{"n_kv_head": 5, "vocab_size": 2433, "activation": "geglu", "norm_eps": 1e-05, "attn_scale": 0.125, "init_std_down": 0.0, "optimizer": "soap_variant", "schedule": "wsd", "decay_shape": "cos"}
Each number is 128 + 24 x the weight over its row's rms, rounded and kept within 0 to 255. Layers, rows and columns count from 0. Numbers have three digits each. The size before them is the row's rms in percent of the matrix's.

# layer 10 MLP gate, 640x320, rms 0.0805, rows 436-493, columns 160-239
099:113137110127125095123112096165074106118114125071135114143128128153155117131125096161173161095129119125132127171142099094113103110096101107110118149108119141131149120188174157150116141101154127118131130132133120069106120161141126122102114125
099:146121098091102089085111120108093127151146104122157123159127121097097125146161086120126156115121145164176115141123126137102121105112108119162144133135138124146118106118114081121093177097129147110087146133089099169176158099118159153134149087
100:117134109114115144130127086116107136111107111117131136145111174100117099134083113137108139132137108090114134139144131119147151161137078082173093129115166130124136107137169134180114122069133162133171099109129160047127153178151151174141142155
104:147125102125104126105121138149111097110154135163130128126106109083125169100112086122143079127125100146103117109158176137134121140104102124120099091159120111097146070110151120136109088106117129107109153146136122161097134149136079130141146156
108:119112119136116109136112116127080125105143166123128106186136139117133147132138139118162113107130097112138141113131158158099139130120148127131148142153128116117142128074134142154141083115109164103138106160125053145099115126167176127136093085
104:138110095111117139141151114072106143149135094156163128149161140102114141139111116147125111125120114119130146095084134078157100113158109118119095130123150126124168117121145110121135152094090183167094136117109112157123110119066099095095133088
103:133117084135133150136119104147122107129124127179121141178131123138139172136107171102141157096117109076119183123114102102065153188104103139130164136140091111120114127095129104169113142130110121128150108122135144129086155162103134112127101051
098:103115126139130154141145113140151127158199151140124095157141102141101110125130105131129101113115105137127116144084130141093107130125112114111171118170106130153146133094108133127128141158153077111108097112132155118138161141158176120107141130
105:133145117112154149110151106152121139101118124137127124133116145108117148151088164124126106078119115109150160119127092098116141111102102125122129135088112169109099112093146159142137139134071126104114155099116127161128144151126100074087101117
102:161130112113126152163143162106162140126060116104097131113122107084158106138111135195153103125123143128128092122087150096102138152101174102122144084105152104139126110090110108108161146132112124139146076140139100091110110127125136116095102110
099:138150133118115160074168124131146088097161135118142102117103122127113131150093130122121148136115122115119132101103126108175113111141121107115141107137157142096134125139104130163116155111044132172120159082120148123103117125166164112155139124
100:105147123134079119131129118135146129137171100130149160117093148135122133167125133105135108138145083147148141132099140142122109123152098141135143127142165118135137111129128124155131175159129122099142124140065147135151128127142142145074152145
096:127082090089169127137148091105090125166103113115154122151114109131083144146100136122101117102117120130124146110094126131151140098119131143161087085154140130140129123116141059161139140124124148097096124113112151123133130069130105136166109128
094:132132165106167139117114076107161118125129104107115154142159140123135133100164136153131149114112135168108099119116106154133172122139101135099135124113129113091142089117132157134118152124142132129111138103179131118144153096121107117141141133
099:087133146121142165167155143127106124120120139152134155180137132148100136122131174170109085145107134116120125134116099104127110105136156103151158108103166185155151120130154096122127171088104118183133162175148122135129121142118125091106079115
102:101122138123124105086111125136135133147121129142153097103146130121138192075141084128120147193105123156171142186130122114109158113146131104155173115118152127138126121167118137132136168153096150096094142116131139150128116139138086134081171121
101:128147124143113098157115106147120085121142130095165093141092105124166091115114120102149124132136161127118157120148160136129078125135062154122151137104160129118131126127081132058116117131145120154121141121135130154084110130143119093139140130
103:120156108106118136099182125133107132101157142131162125152148153089132096109120156140125105112099122165109121190121110114101159160111127128109078117113165103117070166129123126151168099183121076182131136123123126135131103150111172110103160182
099:118168146144147122094157110136119148078141168128111145131135153125131136135160113136168172147135138141155114090128158150154117130155105093116136129127114137123132130128116145151098093122107118155092142146131096085123154087133138128140105104
097:131174115125092155074158140133136090137089127117136112123141132141144110121121142100137104146137156150172127143132179137127118137155113102072118130120166159137158127111152110116170140137115141158076140126157085145085171163116126113075148109
098:109137135109137139142065122157074116148142124163146107072134161174150127090097146133070111096120133143155136145108076160134169096127162134128127126106110155125144158102163130149141141103139130141129124127128153115106120144141117115089146141
098:063110127133134149138103108134138103120134144111100139157147143163158142117135132091144104160104115130172186131157142088152145152100106160165108129126110099154138126138127151114196150094120161112130117128136146128144183112105122147108126141
100:136152117154162117111126097179121156172136149126095121124119145092100106137105160122095124122105117166126083106132118110170165147151138144164131088117109126148168138086131093147147139133087137123137162108141142129123086140158100088162188087
099:134123139146110120121116150135150147115178158132129140149131158150167111157082119134142116115164123154149143127172130146115128142162090150093152142100160133083139106121171145166092178132109141148129141143102119112131129100112156114107144141
110:103139177110101158106109143139105091132112110127135112150157086127083151164138130134168131165152110128118160128146141132112154143143151129128139141053140113122135151114116147145102135111121143112129137123104098115197138097089142138095068126
095:149153162116157129096099120128140164144143100220144187107120148101146107146137096109131086147144160128137138162092117075158145082085129164142139136110142121121156128115175131109156176124128139120094116139127083149167143114106132105107134102
100:137115118113128088122134123119168140182097130123165149148125101123149160135121131109107176176098113134110155137125135124144113137147124114125158148083159130119141138165101166136106173088129087202126106111124132129147108131154122112135088145
100:120118149125095134134132133116119106113141127145109137143144121170134139125127116124122154101125111127163124099102086171152102164127163138131140153135128112103130140102121132133095132127124085121107136109109145131099071115134105181142142113
100:137121132143164160186074130141156157101122121148149098122157130084107135107156090122123104119117151122112141152131162119093090105113134142134148142098101111162133142098134132112141165143134123064126146118126089136117124143138137156176173161
105:142141124146145125135103131140167137119154135143126092159107124139124159168126141149126153095102126135129093098141156144089121164116089144142154108166128111142149111138164081100149124106114137110107112121119122164124137139147152129150128148
099:116152131116088117146104126146150133138104115137105196156086123133124151156162152138169134092126120104117109109115109142134133131095125117122104171179138117179143154107130145104117121114152118093125088131119150172140105112145115155165122116
098:176139070096068135132145108115055149128112089123119144137096126139103142168122098141086119148083126136142135125113159101093109118066114135128129091116109145095093140140130134139154113134137169121054084117135112127126139122081134167125122129
089:131099128124139196134124170137165108119167103153123147138119113126169120108170103105098163081124076131145144111114153129134139134190154133129092074154130155162129131095118150113131115119149091134148118156117142105104135163115114192110131117
104:136119170130140105165129169115135119102124099136119162139153117099113137172136094158121144106147151137178100116116092122089132102128099110076144109139119104119088109115066130131123101112134120199117161138149138130114124157112097154139110134
103:133144113092119124125117147151137146079119183105136147088138122113134151107115161101087124119136115093105093103149126128090175120128128166111121131123133127117123124093126083097184124107092074157104144116136129151132151069127089084162118142
095:136090102168149110126122150194133126075117190151130110123128156150123183131108121117103136091118162132124105155131131126142111156116125134075111156103159089114168136122146133142178133159103124120112095152138122161091163095138152138113132122
099:140111125163106104112114142103145148126095114175120097123135110168149107147158157115112110123095124146112135112138123121147145132090145148143149122126142160132176092097102153159100119143117111113126117137119122147116134114113155116143141151
100:139156107145120170072176105128093145168127156102125092130157139123130146107137129144157109124115128157094117105130130103123144135133145146068127162190117095168115130161129147120131142128183126123122094106153101170100139090127114120097124154
097:130089107154119097172122124137079139150111122123173119147116127131108104134112124121107121118152144141113102074136101134106127119077134143141148168136113134131109136127096162115098174130140122112128141105133125121110137115163134145098170116
095:110109107149093143150112141145107102144126114118195098103124121098098115153133140128125122106152117143154105135126110090174130086138126123132111142122116108126136121168132068132152134155184131099112176152145118146123114133103139145127143160
097:129126103205137089143111166167082116111153130137120138114086091099175090115118183155093103143090138157105087129138143139134137150144140109134141095108138123146100108142124165154160164116139117162119136129110162137073072131121108157144136100
108:110128131073120119153153088138112160093129123114132126106097097148112134146151124145146122147137145167118136126139106111104173108145148153124118112163129102148106096099150167193184169163137107126103098116104131078115116128091129103116146134
100:130133105129123131126157166105113073160120108126098123138158132093119141086117139088113116115127124168118140097054104092126108141101148119134140133133115110142083080142110143112145153140143122177130165146164121121149120095135106108124135169
095:114169145142135166118133138165134178143129141111148127168120151118139161113150125117138155150157127120138141123139119106178177137130116135130126127142146144155156143153091096121134146132147128165090126135139154085110143107156105205141097115
099:141096091108104113128088107126121184111135135128142101094131125145139158100135117115125135129176148106128130130102118122124124177099196103122149119157168129107101161138171136100142171097122111102107088105136155109095118120153099133184119167
100:117123109160106098112156152109091127096083138166108117144116161122147084168126180118181101149084120109128142146155146182147122142127110146113147170135104172105109150164130118131101131149119100110100128138114089112132135146101131126159117131
098:103092125105075158129125119151125151117133127109131108150118128160152150182137124146116122132134131156132145129137141091145148159153121141128128093098143105133141101063127121119101093111134169111141175150118084159113155123110144133133123114
102:106129125146119107142170126141121108089089109123152145148077134124147157107143139131197153112127166095102142122118102115142097139100162138102178133116118156157107099116119138132139132120143132115156060116172110105148129104116157135134156123
100:132146130125151141126151160103160137108118133086111110116102112152130098139133110155147170148119169104124151136122121146171150132134129136132123130139187142109160119103106110166144135131148130103138131092089147114137122118123097107081076167
098:122115135138113071097149160130119120126147106132145131132119148157091140125135137118126145133127140162130119126105121154105138130104146104102127096112136130106142088122101140115123118102161123100152129166097098119123162112137143129170154091
097:151134116154116137118127157102119109166169160162151209121101172114096140138100083106140148117098137144177134158143109138115113089069151128087138089130142139160143097124136095066159159094097111144096145131142179131081119142100125164157114133
098:141120120164151144110125168115131135140144142106151100128163109177126081084104151124142124126115123097118103129137090131110079138100097128146097134175103101154085138138146138096104088102121137103113148117117120139131130101100078118133154121
100:103124144135128087129114118083154183152129123142128128106145123107134161115114137097110103071125123121117146121100132132154115115101132136116115138094107208105149129168099118106132120112139089124166127142104136114120125142122111130137126118
103:108159119139106112107110127137133127096127102160164103147134155123120139107129155081139141157144134155139127127101140083122143129100101066148176136143166171138129131123082138118141133150156110113148115134115133120164120103127149141107125148
096:127143146131132172164141137127136142117131125112158126144092127130108178116145101136149114129126117112086120116144138065137133117140129155115126141136172132153122123087138096166153108102101127091104133151139147125155142132104146114136102117
101:149142111151103118126126124076096120133113139104135158122094173121084117085102134125072136106113149148127120107123133122143111125169172147156159180136130101136127082118150119138157149118129108102086151115137102088157140171100096093093126121
097:155119128116118147084130187122123125121160147125135133121127115149172147152136163129128111110116100155115122103097117137070148125152091175134123083141152093133106078101136103167151147133132105085138105154150125115137103092094178136117104152
101:141154151114124165148121140135126118124102176142068124143134198153169130136138151099124144144107116122132113140099126143087141167100122155113107150124054139108097120135127130086146135154141093123146174090130104152154097134169130148147159113
# layer 10 MLP up, 640x320, rms 0.0853, rows 436-493, columns 160-239
107:119178103174116139142160129122133136142138123093164098157119143139154139149098141119136143146136140091129121140140132189131159156127140127097138118111161107111144150143089150110130113120078121143147140145097087119134111149138109130171101137
098:113157109138186093114160143142094138153129098123147144134135119116116136107164124123085114129120134072147156073111121131143111107135132124128107154155104099114135106128132065100140134146093143062113146140115131115126092116095093136130138145
099:128137160096134115088131143142127087148130112102096124104114143096103126126142133104150138123079146125172136152112108083132116072138106126146137101111168109098103093127159140077134137119103124127169119155148148166135123167115126100158142151
100:107142134143144162136182154123119069090127114142114108101158117101112122128099148095189117089068163114137150084126118158100127135143150102127119124127171098123163153157124124144147133106134118065119112116103143160176107119135125160128122159
118:083101131137125173152104147139152147137103085159145078144111132141098113155136092086130096160120114112137151160115151100139136137148190139164135116131122168145125134126119096153141136096113109114129137138100171101128112108114082172111135136
101:124130112127080133135168135148139129132149141167135130144150097139097132116094154123117133143121158162160134125111127143095095149131148101098131171126132133095117111115082108143119095140131136148127149164125100167107126111101108113155171158
105:121090098160144113108147146065094102101116105128113130123139106123123151116118151152141100081133118145162114128126145111112072102124133148105111126119090192122129140101113108093159117134090124157133098118169116139134094175134189163089109123
105:138108123116154098100110155135100108130103149095135121127144140121077113136107085179116149138159095116171118153155127148121182111124120167132094130146118161160137124168127110094127122145128158094119124145124118095121136129097084122192102121
109:086122079143129136161141129171178125093140149127148154134160122122125151117122134119163136074127133145176156085135107127149142140134126100078129089122130149101126136111179140165121116120093164107093124127115116149143165168102122128131175101
102:092138132176139122109121101144113109139122139145135166170084097134131112152114110115136076115139157105101111122108161150095166131167168106129095104131145116095120123108103109186106119117135104105141161136161128130157134112145090159114119109
103:099146157103160131111165062118120133129108107132102169108134127133117182097149103136127117143165128123181163135122126154149143092115157167104172100135140104170153130090093137140148144113124126105101129166124127117109129113125141158146163143
102:136113110130120157168106096132135121154117141145134120140121135145128152135179120118110145136105128100136095092150145108166131129111138104120150132136106150130139114167122133134101141157116118142124071140141102153129144159166153104119136119
099:111138146110147115108111148111111158120166098136107104131159117120125103104171151100135134144121131167170099073110145125137183117122134125129116142093145111164148135146118085110113154143116140146155116114165106099144132126174108104144174132
091:098082089163151136094115182170101113155097129107109124120141080125138116147120134108128093119159124125164153135137122137134172142147134140141114155114140123129097127117133150116095121135150121174145152138139180117131138146102105124100099161
097:117142145085139139167137146099125135096163142121138104167136112062177158165115144133139139122116138157084132067142172155109151133123126148133142093133123132160136147147101159164143134150155144117094135135147119117133094178099088117153143148
109:112105167111103130141140114155178102156146133130113105120115162107115116160160131117124135117116116088129073147134164132128158100141106142121104122136115170151165163120131113114119041108136164096170128141118131172137147095168161137115104169
102:151155135083134096110124074129116092120111088126176127114129110084147137121096158118139081116114124147161134144125139129146120143120125102129159167122174153135130137118152141120105134113161155117134139136127148147117145163157107150180122103
106:135118123097113136181107138137130160182161067166114080126159152148124099098155117107173139138159138107148128115152127120092110107085172144139114106140116115143128156135106073088102097133165091153131129116111122144080149180128129141140135156
099:160110116155137102125086117146126131089141138099110125150145150158114095158087140093163159132137116097121158143076117098198117195154124108079123101149130128105108113115116150158114109123114154155116136172135142083075165107098139154129151115
103:097167110103113134105112127164106177092099088067130118146118117108139089107097123132148123148103120120133176158132141115122156152131112081156163123144106105129103115138133169144114100131168123132136121147133121113102132087132155101139127108
104:125120139114138125121096116134109158107105114143091125105126093125138142148108116142123141125135109145130144113135125120119145132119172106112091115148142136118124147118125117098130112171181092069155123127194079138112137133149134119162102150
096:115155117144121190118112157112125127130103098132147117121142126167176122139108121112152098174118134128158109139100143140111143160109087176173124096140118078121123130111154131140119114101157106136138122122055159137137129094105114113134094115
094:082135108149124114143116145146129147110128115140122149142115141175103148110140115143087165142138119098084151139120110095093132167113147121114096126137150130111122107136129130171105108147128147128118091137097116147138112174132105107123137115
100:084137109119093155113125164143095101150130133127114103150174153118131142123067133154123121072152109162157114125148153122108117114132137134157082092114152148134184098150125103193117098143153160150152147107146114182116147098124134109131124094
116:126133105107161116118105161155134118073115086131148160121165078141124132112157150149140136127149098177118130128104118152101193126099097092187126152144134100176123122157159148111181141139128143153115113096128141104109133142141130140147120141
098:135144160162124155127154093075125133138090141143128114132140132105139087122152130145145156154138138117142156110133134158168097145139145153137135140069174169124152127143099131117099090149154091138136149058142146142115141131114085087139080118
096:126115103163114147097156127110112178114105106181115122128142090158101142132145072093164087137114111159149129110123120116123120100096138127103127128125128107089104149134132103131124125135169109104113143139121128088171128124102115108137149124
098:127141130167158135129114133128111115142097139088150109115134141148115128118166126147104125084181158156165112098153128161131085150107115099124109121113104136180144128155165097099142153079141108144103102126159097178142100160077137096134142129
101:146173186120155122114113152118125171124097164140093142111108159140094114127105118128132141152146092108107085134159147123133135158118135135145142124118120112102134143154138128154129096100149154076161125099145122102129139156130149171150131124
102:105143117136089169159069115105165140163136151080108096155091130160122136118136116135096118117090112114133049115100171137100082127142093165125090108115153117139102148121164127133140138112071142141126103135107162163119112130165119118147135115
095:129144161149110149106109133139114090160129182150180121135126105144172126064164141132166106105174160151105110162095101137096145077116135158138153120122134140107133132134115107167176099097120143134111158146085100132107096163095150101088137190
098:134101133131134095112154106115093076125135130122178143096134125118117125141125151133094118105127120103096109103170135145123109117147164124136112102160143155118117106120124139146107128162127149121119128128136135143095098145114166157118140155
086:128109170111118122075104123134191158083107156149119095149142137125129135143138104159117115105080128094124180141138085108134105108120150140130137118123119112142117153085140128097127140146124126175122086092133106184148121048125087152097153145
112:140107143147161100167136117125116141146156138117095150136111102129134053170145124105124140127157130144159130098150087121131148119097122158112177130102117139117138105161138124126127081118113120084114101128142148116158159157119143143077122140
102:157078162168126098145123114145180111134130133142083147151126113114131097120109147140183121122110134117132118115138155079141061146119138099121147157097137161117139112126148112132094099133117135094139129152149095129098099162138117120101113122
107:141131089107166194142160146117151098145104105121124148146141093131116134131124154131104147136174090148128145131141125136106144121082111140113158116123119132148078106095107123127091155072154143058135093105168121101149075115135171141166122143
101:116141143103169153131129104115110136139114146135095098133114141113137156152104155111133161113161150101098138127145115147153100150132108113105108163061105124111129143174106104079127162112126096127146133153149169137133088131141114134153101139
107:125091077141129123139107133152113147110146097138160148142131105164101105130073166174116108117100129161123128130089125124127160127068145143096108092138094134116127096116132152050111115117107098171117123145130116133150067141144117129134127136
103:161150138137133112134074109120119122153126162147154098124141154105193128100126127168102137146163156144108119158132119093142134139126146098119104170109121090125114133144096101105168094113146099131150131183146106118153186144084115100123141138
101:161137136169118111075154133121127098116140131131108127155154107130159113163119127141077151162119142145133110107141098142164140155119162128108080141137095137089134080100170109074121154123129132137111133112156151126107112155105167116106141134
092:154101076153186112145150117122130166142108167103128125133147099117168124117063082123121110131127127115104068128125123088131129184107084115125147091093163090137103134145133149110096146117116137154156079105136101102133145105119125140147136110
112:108136110135144147088148164174129092152117128138153107175162128105134112113132119131145140127101150125175098092077169107159100143095090127125132109101143114112130133130136113093094093122095115115129131168129096156097135134152145147119126075
099:155100128072112134128167095093129126146101150171060134128146129101092147110127134179132129089137142162165108121099113102153107077137164110143131086116107108154099164174109127140121134114162123107108133131112121095146112093133120092134127172
099:111127136146143114168117120085166136098134120168124107084128149077124141108148124173148147132110117134115154112122137132091125116121157123145094111119138109141149109168141096109121119097163091168096112108108153135137104133103132134137174127
099:154148089124095096102106111108185137150166102142145108105117177141097137129117083146077108131128154137158137101055148136141120147128104145142110142132151138110069149183130064141099167109105143141142134179103114112124122091140162119128118129
099:123172122139133108170137112145138151096161109119137127141152093120097102102159106141117145115156112149182095101151098157152109122126097122136186098133119104131176148109154075117163149133107121089080104128108143128094122123123128076089088164
090:087113137129144144112132106137145103142158127133123141118126145148135073149147123176113143097144158121102148136092115125099098152148101144150134140135131136116100130092120147104132072164109111160109112138119114144139105147122119152110138097
100:155158089127093113106156113105154129137131153115155111111141101151139103144148192125149108173130104118138133163150125132159175145096140101093137167097152135132144117098093152174156139139153155146135118181109111084115128150130145105098171146
099:118089136114133140131174162113094141111128171121157138137100121118140140124165132136133077183137151149107115124133095124120157114123109083117119148136109158149185121152085084110127100093148118107161120148149133173132116114156141120104160132
111:132130128116063101096134104157124127101122075147161153086122138155137155120136093114088168115126106146115099152128134109144102125144145128119119097136128100157138121154126119119137126113137143128143167135100134152144156084102129132119111133
097:121165124147122074084120096170144144130110130096135124117113135108071162098104146101134131146124122143119153168148137176119125128132116155118083105098145139156135132169093124112108120116154113106143134157164111139140131155162139067106140149
100:152143104159118157148126142150147148130088101177080134125120154096144085143178117121103186104127099084146153146138144135143081122108139093123107101106128119105130117146112147134141151104084098111108118068136124115132114109111077150092121122
099:135111137116142106113143175126175154111137146143100120117100128121079132146132089098120158098107154094098156112113138166096149077091125105144130151139146113120137119150068130131139147081167124131141146106157121120115107155099112184150122118
101:184122108126112139096109080065097101126103134164125111169184126127154123163165091085111150073110093135111132135119148159138142075154172135096148107161110112136102095145119113153117156119144153110126160105131106136163155119113116166113094125
090:103090125103166180106114117095112133125148097143146158103122139112117131148170091167177109110136163112144122123127149103079150081141136190128178125139146102137131139151144092120129166150156126099097155134135150095089106121072094165100117148
099:143144095114108134135108114129181118142096108089173115165100124110132155144148154135171121168125123140113097131127140141124109145102158134123121109095150130124131120188125112098112160139119116104142142159141089153134115114162124174124099175
098:134123143094133062128156099124148125065145121078108134126112149121108098100116115122109125115127137155176158162124171102159138144112098155139133151144115135116149168172133114154158109091125198089132150105132175087119131122153119114155110126
103:112132139108120126148118123144109134132115104116109125114099077088110094119105162105131136124133141183121110117157121137145122157180148117153116124109103156094157123130116171135137105109109093157106116159104094118109183113120141124134157112
# layer 10 MLP down (transposed), 640x320, rms 0.0701, rows 436-492, columns 160-239
110:135137116159127110152108140115153145123167134083116114150138136138158118154129153120107146164087151193085187118153122147148136146124167132115093073169126132138124097139106159126162106115193107159096156138113116118129171078152120145100155135
099:106129128094142084153089122159136090149106126112123093149153113122156162081122129081123142174118127150148186166146118084131132133131086139126110124139120164152154157112079138105085158110124135147105075085132135131133181143116125093143123114
097:129093131093126135142119118135173167110122117141145162157154130143089124152120136168120159141159122145112128137127116129125168126138114150099131098156112112117123130118168129146137089129116153167123128097153118159125128095147105107170142180
100:157148069118085103136131099163120108157130135104076129095129095113129173188135123102154177153092116118087164123108129102138109127111115118169130125131133105104168093109163120121114114164130140120113117109126104129133090112120131097120117141
107:105142129114114154103148096119117153125130124118148135082156121087122113132159146167138114150131119179136148075115143155156138112153138122124134104110100121156143089118106085125111124122141128103057118119152098116135115165165122097104156123
108:101175086111139080129104104150105146092117143123080151134144128148085098109100133122076120137142156126087110161150117138119128105113177140118147103133133116083115186139144096180170109117148110153172133094149153127130137137137101179137118114
109:129138125139172145121100091075178144194104152144121146139107172163173121112137131143146138098157125158121123108141154116117178150127122136125100111130136165154132143129107184126114134126146110111133129142103099115077157145109181086148175091
106:152159141160123104131146160103100110121090123114187107090082088144135130113101113109177120124121121116111130114119106091153130129102087111160121148143122099099115149144117146130122160091108132181143042135125100147180072155081121105137121103
102:146132079104153138147145119162174140152142124129092102127116106127156121147121119154101115138121158123137130121147114146143150141114128120104125145068128110147102150111131130073133121128115164141143162152153179155138149127172125170160164124
107:088126164116136100129166123135080137125144151136093185123110145141133123108141140118163127184167154099129128169166116174154133123131119110106130116136139132113108108162122167110103118136121101124092161111114106167143150117136133105118110126
107:122154098133112184120095124109135122133137141134159145116148160166118100137135106121098129118163106125120127173146204133127119098125109096109130128158138126131208082098135175161124119157169123112114134076153160165125104110151098129141136147
108:063131097117116102124128082149128109106084139124124154103110132160074128102102179172107125141128149119153129126152134100089128131150156153139128140096111097116125115144125126147138145134174146094129163177110122084144092125112152140148152136
105:129098102127165175112124134106149112150131093109193106127096138131192084153138168154107108098098136112104154090154168121086137122123140094156101140130131104154128122119131137094129085118142162153096121128132151108155168079111156154120138120
092:161122128101114125089143129128125155113130136166094120110129145163134098112117103140146137144165129131101170095103115138108114151109115107087115099087141158138147148127147109101118128140152114178125120109101156169112135132162211113119135113
101:118147125113143109103111156146136107183153163126123118106120102117148175120135122103142168133149130102106169180117091151125118192100132120110136132114141155096136159107107138141153158145149155068084116118155163116080111090130121121109121147
084:114125102157160137110112149111102141115087121149146115162158126112102120173128090151106165132121130096145152123129131125132155147093100089135116132120110111118108140147118148184157120108163132246134134109159108110139096133121093120130099101
099:130141179149102126111134149155138169129106140111126119082167129150087110158133142173103121114126146155152119143133178129141115078110150117086189132159089144113121099144175168037134108135106147088114140116144132091100090117156115081153096109
114:138140122128135075097131103148132144135128136103123123159095122090135115129115131129141120123120109152146092144156106107104144152118129132118144140148139139132152144119125093148134136127105122158074107124120171127150129169110146151123121185
103:141129145091087126125112119131178128118157110109165147132155094135116100113138138155122107153135138140150122132121123140109163117135092142155127125140096127104138127106149137194141142132122141124132115122125152101079091097144070143136116123
096:151135112158161098128121173109135089113157121128130174129118141109134095121123129134169074105110156091107123158099142152142145138105150171140114138138130131130090108100107085146168143102140086099150152110140140121127136132180136164152099120
105:134115146095115125149091109111147144186106126155114106155148119128114075136105115120121163125120137112161126135169134116136146144088087102147068076158147094116138114134145121098134105103139101098140150129118127165124175112113098154151140102
104:134118150117130149125137135136129130109119152127113160154161146125131123149101145135115135086138125125092153125143110129108134090151115130136107136140132099114110135095095110220148111117137073120153131105124147121139094141138130100116148173
097:144112136089138101139142124106095124154134136095107147156131161138128091160118152122145163171120110110154130112119144137116164108103108168138121122095174124154144119148096133131137115093156098139141118080132135158139106126120127158123105101
103:176161131158137141134120099115081151137146152122157139157099138151139120160094096148166092155142104120171128160118165136130089136164121134137137117149137097109149160129116127144164138107125158159108136127144085124128154168104165167153099109
104:136108150131129153151101127145147122176146153140131140107097147107137141140110123099058123142127129127109176125117141125158142118139127124136104107126134139114148087137096130038109143142126141163090131128158118117145165115143114136088182152
097:131176163121105138153126145122121101127116109107120147153123166143135109159146135137097124116113094132143093152138095138136135144108177123101177195130136125113146098097113140060101103177093157130117114127151134135124133136099097180114108164
101:113132144170136157143122133195146140157152172130128152083142131123115137121139126136110124126116067129116143131180165155121105110129092147136148147153127128153170096153137113111152128126137099127109151115065098145143089125181136116130139146
099:148128146148166127137136127127108117095058097095186131118138061166114134142161127119124079121114159123153179174095104156102167132123128119182140087119143154120124181145100137148133127152112105147139163162119137141105064127090110149123174092
101:143155134155155157090099107085095120119123114138109138125151117124136129132147138151155122106119124111148128166086110165096140172127144133132137123082148160100118175121107105151135141152186107116149111106102157144139111127113189116148146102
105:157155060111114137129124127146111155142117092136158134130130122142127110123167125143093095122120134125151143151134147085095144143094130121123107124134144147152174112159138103116133113120137136105137079122140152136112135139128168075157126151
091:138158149100119157087141136113127161104129097160137092123120129141094082133072137120142117182125128107131140174095121092168144103094150095171150124134156088145127128113136150229135102125159157130135076128081086137145126134127120101176187134
097:142123129140141140130149156127108115130104139169134142142111153155095166106125108127131088127134104119103132115132125134144079168157159160115147150141167142152214141140136138197109085127100123077175094133080129113116151130153164140155114130
087:135097105149168151094132153112087113126129117121159136156109095160129147131143128131146121072134174117110122128108101172114161119133101115130141075108125147138140133151138112099110121108116109215110163114190122139119106164146151147106157164
103:133119101118099140098142103100113145135100109162147096137117138137183131115143108125106139159132125100118078147135143157141110184135113109127113146087098132112176142131189116129142136156119135121115150124139134152185114100115110115126145149
102:122154153117172111148126127159124100131159138136136141124110145178132089076174162109148120104149131177123123125147138149093094163149118163128140133142105132123140119117177096112112143127175190133146065136113108099148125123140099150126153083
101:168101159104140126132124104095132097096143147133148127137137139116107140131105145138130115110120113106123096141139136146133129147127088154103140146147171102150120107164132169146116126147129113207126124125121119154136150147122131156119115102
104:135145133139151125152118099110136134103112144122145107104113193152141140117147146132182122139144085099130148165145095174134121111113128120145042113126153123137126110103065129041130117090148158128181119117120177136098152153141130153096114124
108:145136133119123150105137168164053150149100103104150121151161104147119149154116183160154132122120114134138130126092129147157144099123107131133145078096104109124106110123081171155127136130121138132135153096100104118139103107092122123105099144
106:138156144113167135091110149097087160149134177134095145145140122096103102120095136106120148111118152106085144129180115117141134129113135118119136118172121153153148155123143097163113133155133157214126136123128189115108063107129137132137151155
098:161143177146128125112139113085130117153146122122129138129115126106120155097104129126145120124149115098092106133161098130112085154150105125071163132144105154119109170093173135136143100083116153085060164117145132085126138115163129143112139095
096:128103148084105117128101137145148142101106133099122126163145101162133099143119157119122119124092098152137114148109153147111117116079124129117068100129128121119174141115124122106117145146117125155124143128124152158132137151157129115098113099
095:144148092110125108063107111114105100123111120139144108126117135157147141102136075118106128148076123103137131130103158128117094171111096132104125135106161126106144104105088096139122106078082157125118157105125148143102153142165113152139167147
109:114134118143106127122096135130108158148116092173115123108163110143088147155132126081116151136167137121164127138125123120111085135119128182158129133210138102116146116095102143083087108091133125171147139148182221128161117142107124157141148104
104:130121112110092073149106136164119110117146187134142116124123142132139130147163099196155127131138135117142112129109101129136122142124138152114151104116159117117136123137115110138159146099116101128110150137155117104138111106151099125139141155
102:109107129138131121091135138110116130157159119140112200118173160086109143132103112156152143161136096108104140107109125116124168137117156137108110132122130111103136125161130148136126106134121154138118085151094159087143088130174104154177074131
107:143111113105111121104145092125118111119129168119113102148128127155112174102125117127140125131115137109170132129154145125062144154120133127095138103102162120116128106195128127162138159122111110104119066077103135093099123109174091101134167120
091:134126080109140106176131134133134153140081121127146112122093168080116163160120125128125170132143103131110128156157176135137145143131142121111111164099136131143130137145122125091119212123145125111142152142123106119113127132167124098159098167
100:124131100147151175093120086125123116120140160129103116156093131134134122108115087115129163098115130091145116137107109167143107126130130091128129143156144125110107139172133138132139137092148155053161103122133160144116132145159114144092113120
099:146110095104100100105132096157108079126191129100099113118121121128106166141162120101103172140115157153136101109120143114179148106149155117113127066113106110131128111133155133067105128102157136099097144118101103117151131150130175136127126154
094:135152147117114115117142113137107160173122123068142138117122131137106159126155128102153120085112136149097159149145158132112155129121122111153106134164121118145130134157100110126107122102168115077150159113119107158128112141151165100124103123
098:137128110130106122089132117145074120129106124161133129143143161095146131136146120142102163190102109121117103115121104098101112123116147141123155126122136140123097146141144134151166108154134093160104109099103120158148098129132141152121099117
097:119184110068141093124115114129153135118127135168102128114091138123140174157136123119142148148132098137092140145102115120168171120123139139107114156130147101150140125145127085153121160117143098133139122157132124125175149139140113107101131125
101:146122138132157114065130137111154094123104115112099149123142102139126144119129146112079148121113131123141143129123097113165111124117133147122113181111113111117137097127114149110162142140136114143136139111146130171116112135147169118090128113
101:102094121146108099134139122096117145121110143117140109145057124156133137147155123094130130110080136116154146171109121162089124121172116166140075118135127137114130163140110119110104121115099116137131138147137076147115086101163116127124188104
099:126105074126130181119141146152109144125154126113155104143156110084170090109141138125084110137120126127124089126113108143173100157103112103108054094102118136125132102153125113165106145098139120104113084172122139105155132096124150151096139134
100:153133084100092082074140154141127095122134112141110085146130138129102126161097151133166124116142126179091148116147112159092115095099157163157111131094104121117118113125106105177127170097160108164123083131129092118123139133067150130078087105
105:110110063131104155138160117134135124130147123090171138181140131116129110149148118124125100157115138140095123085138083145118169154105118122102104144157178056110151167115147122096157124160154143106144133161152101117130148128172108159144141118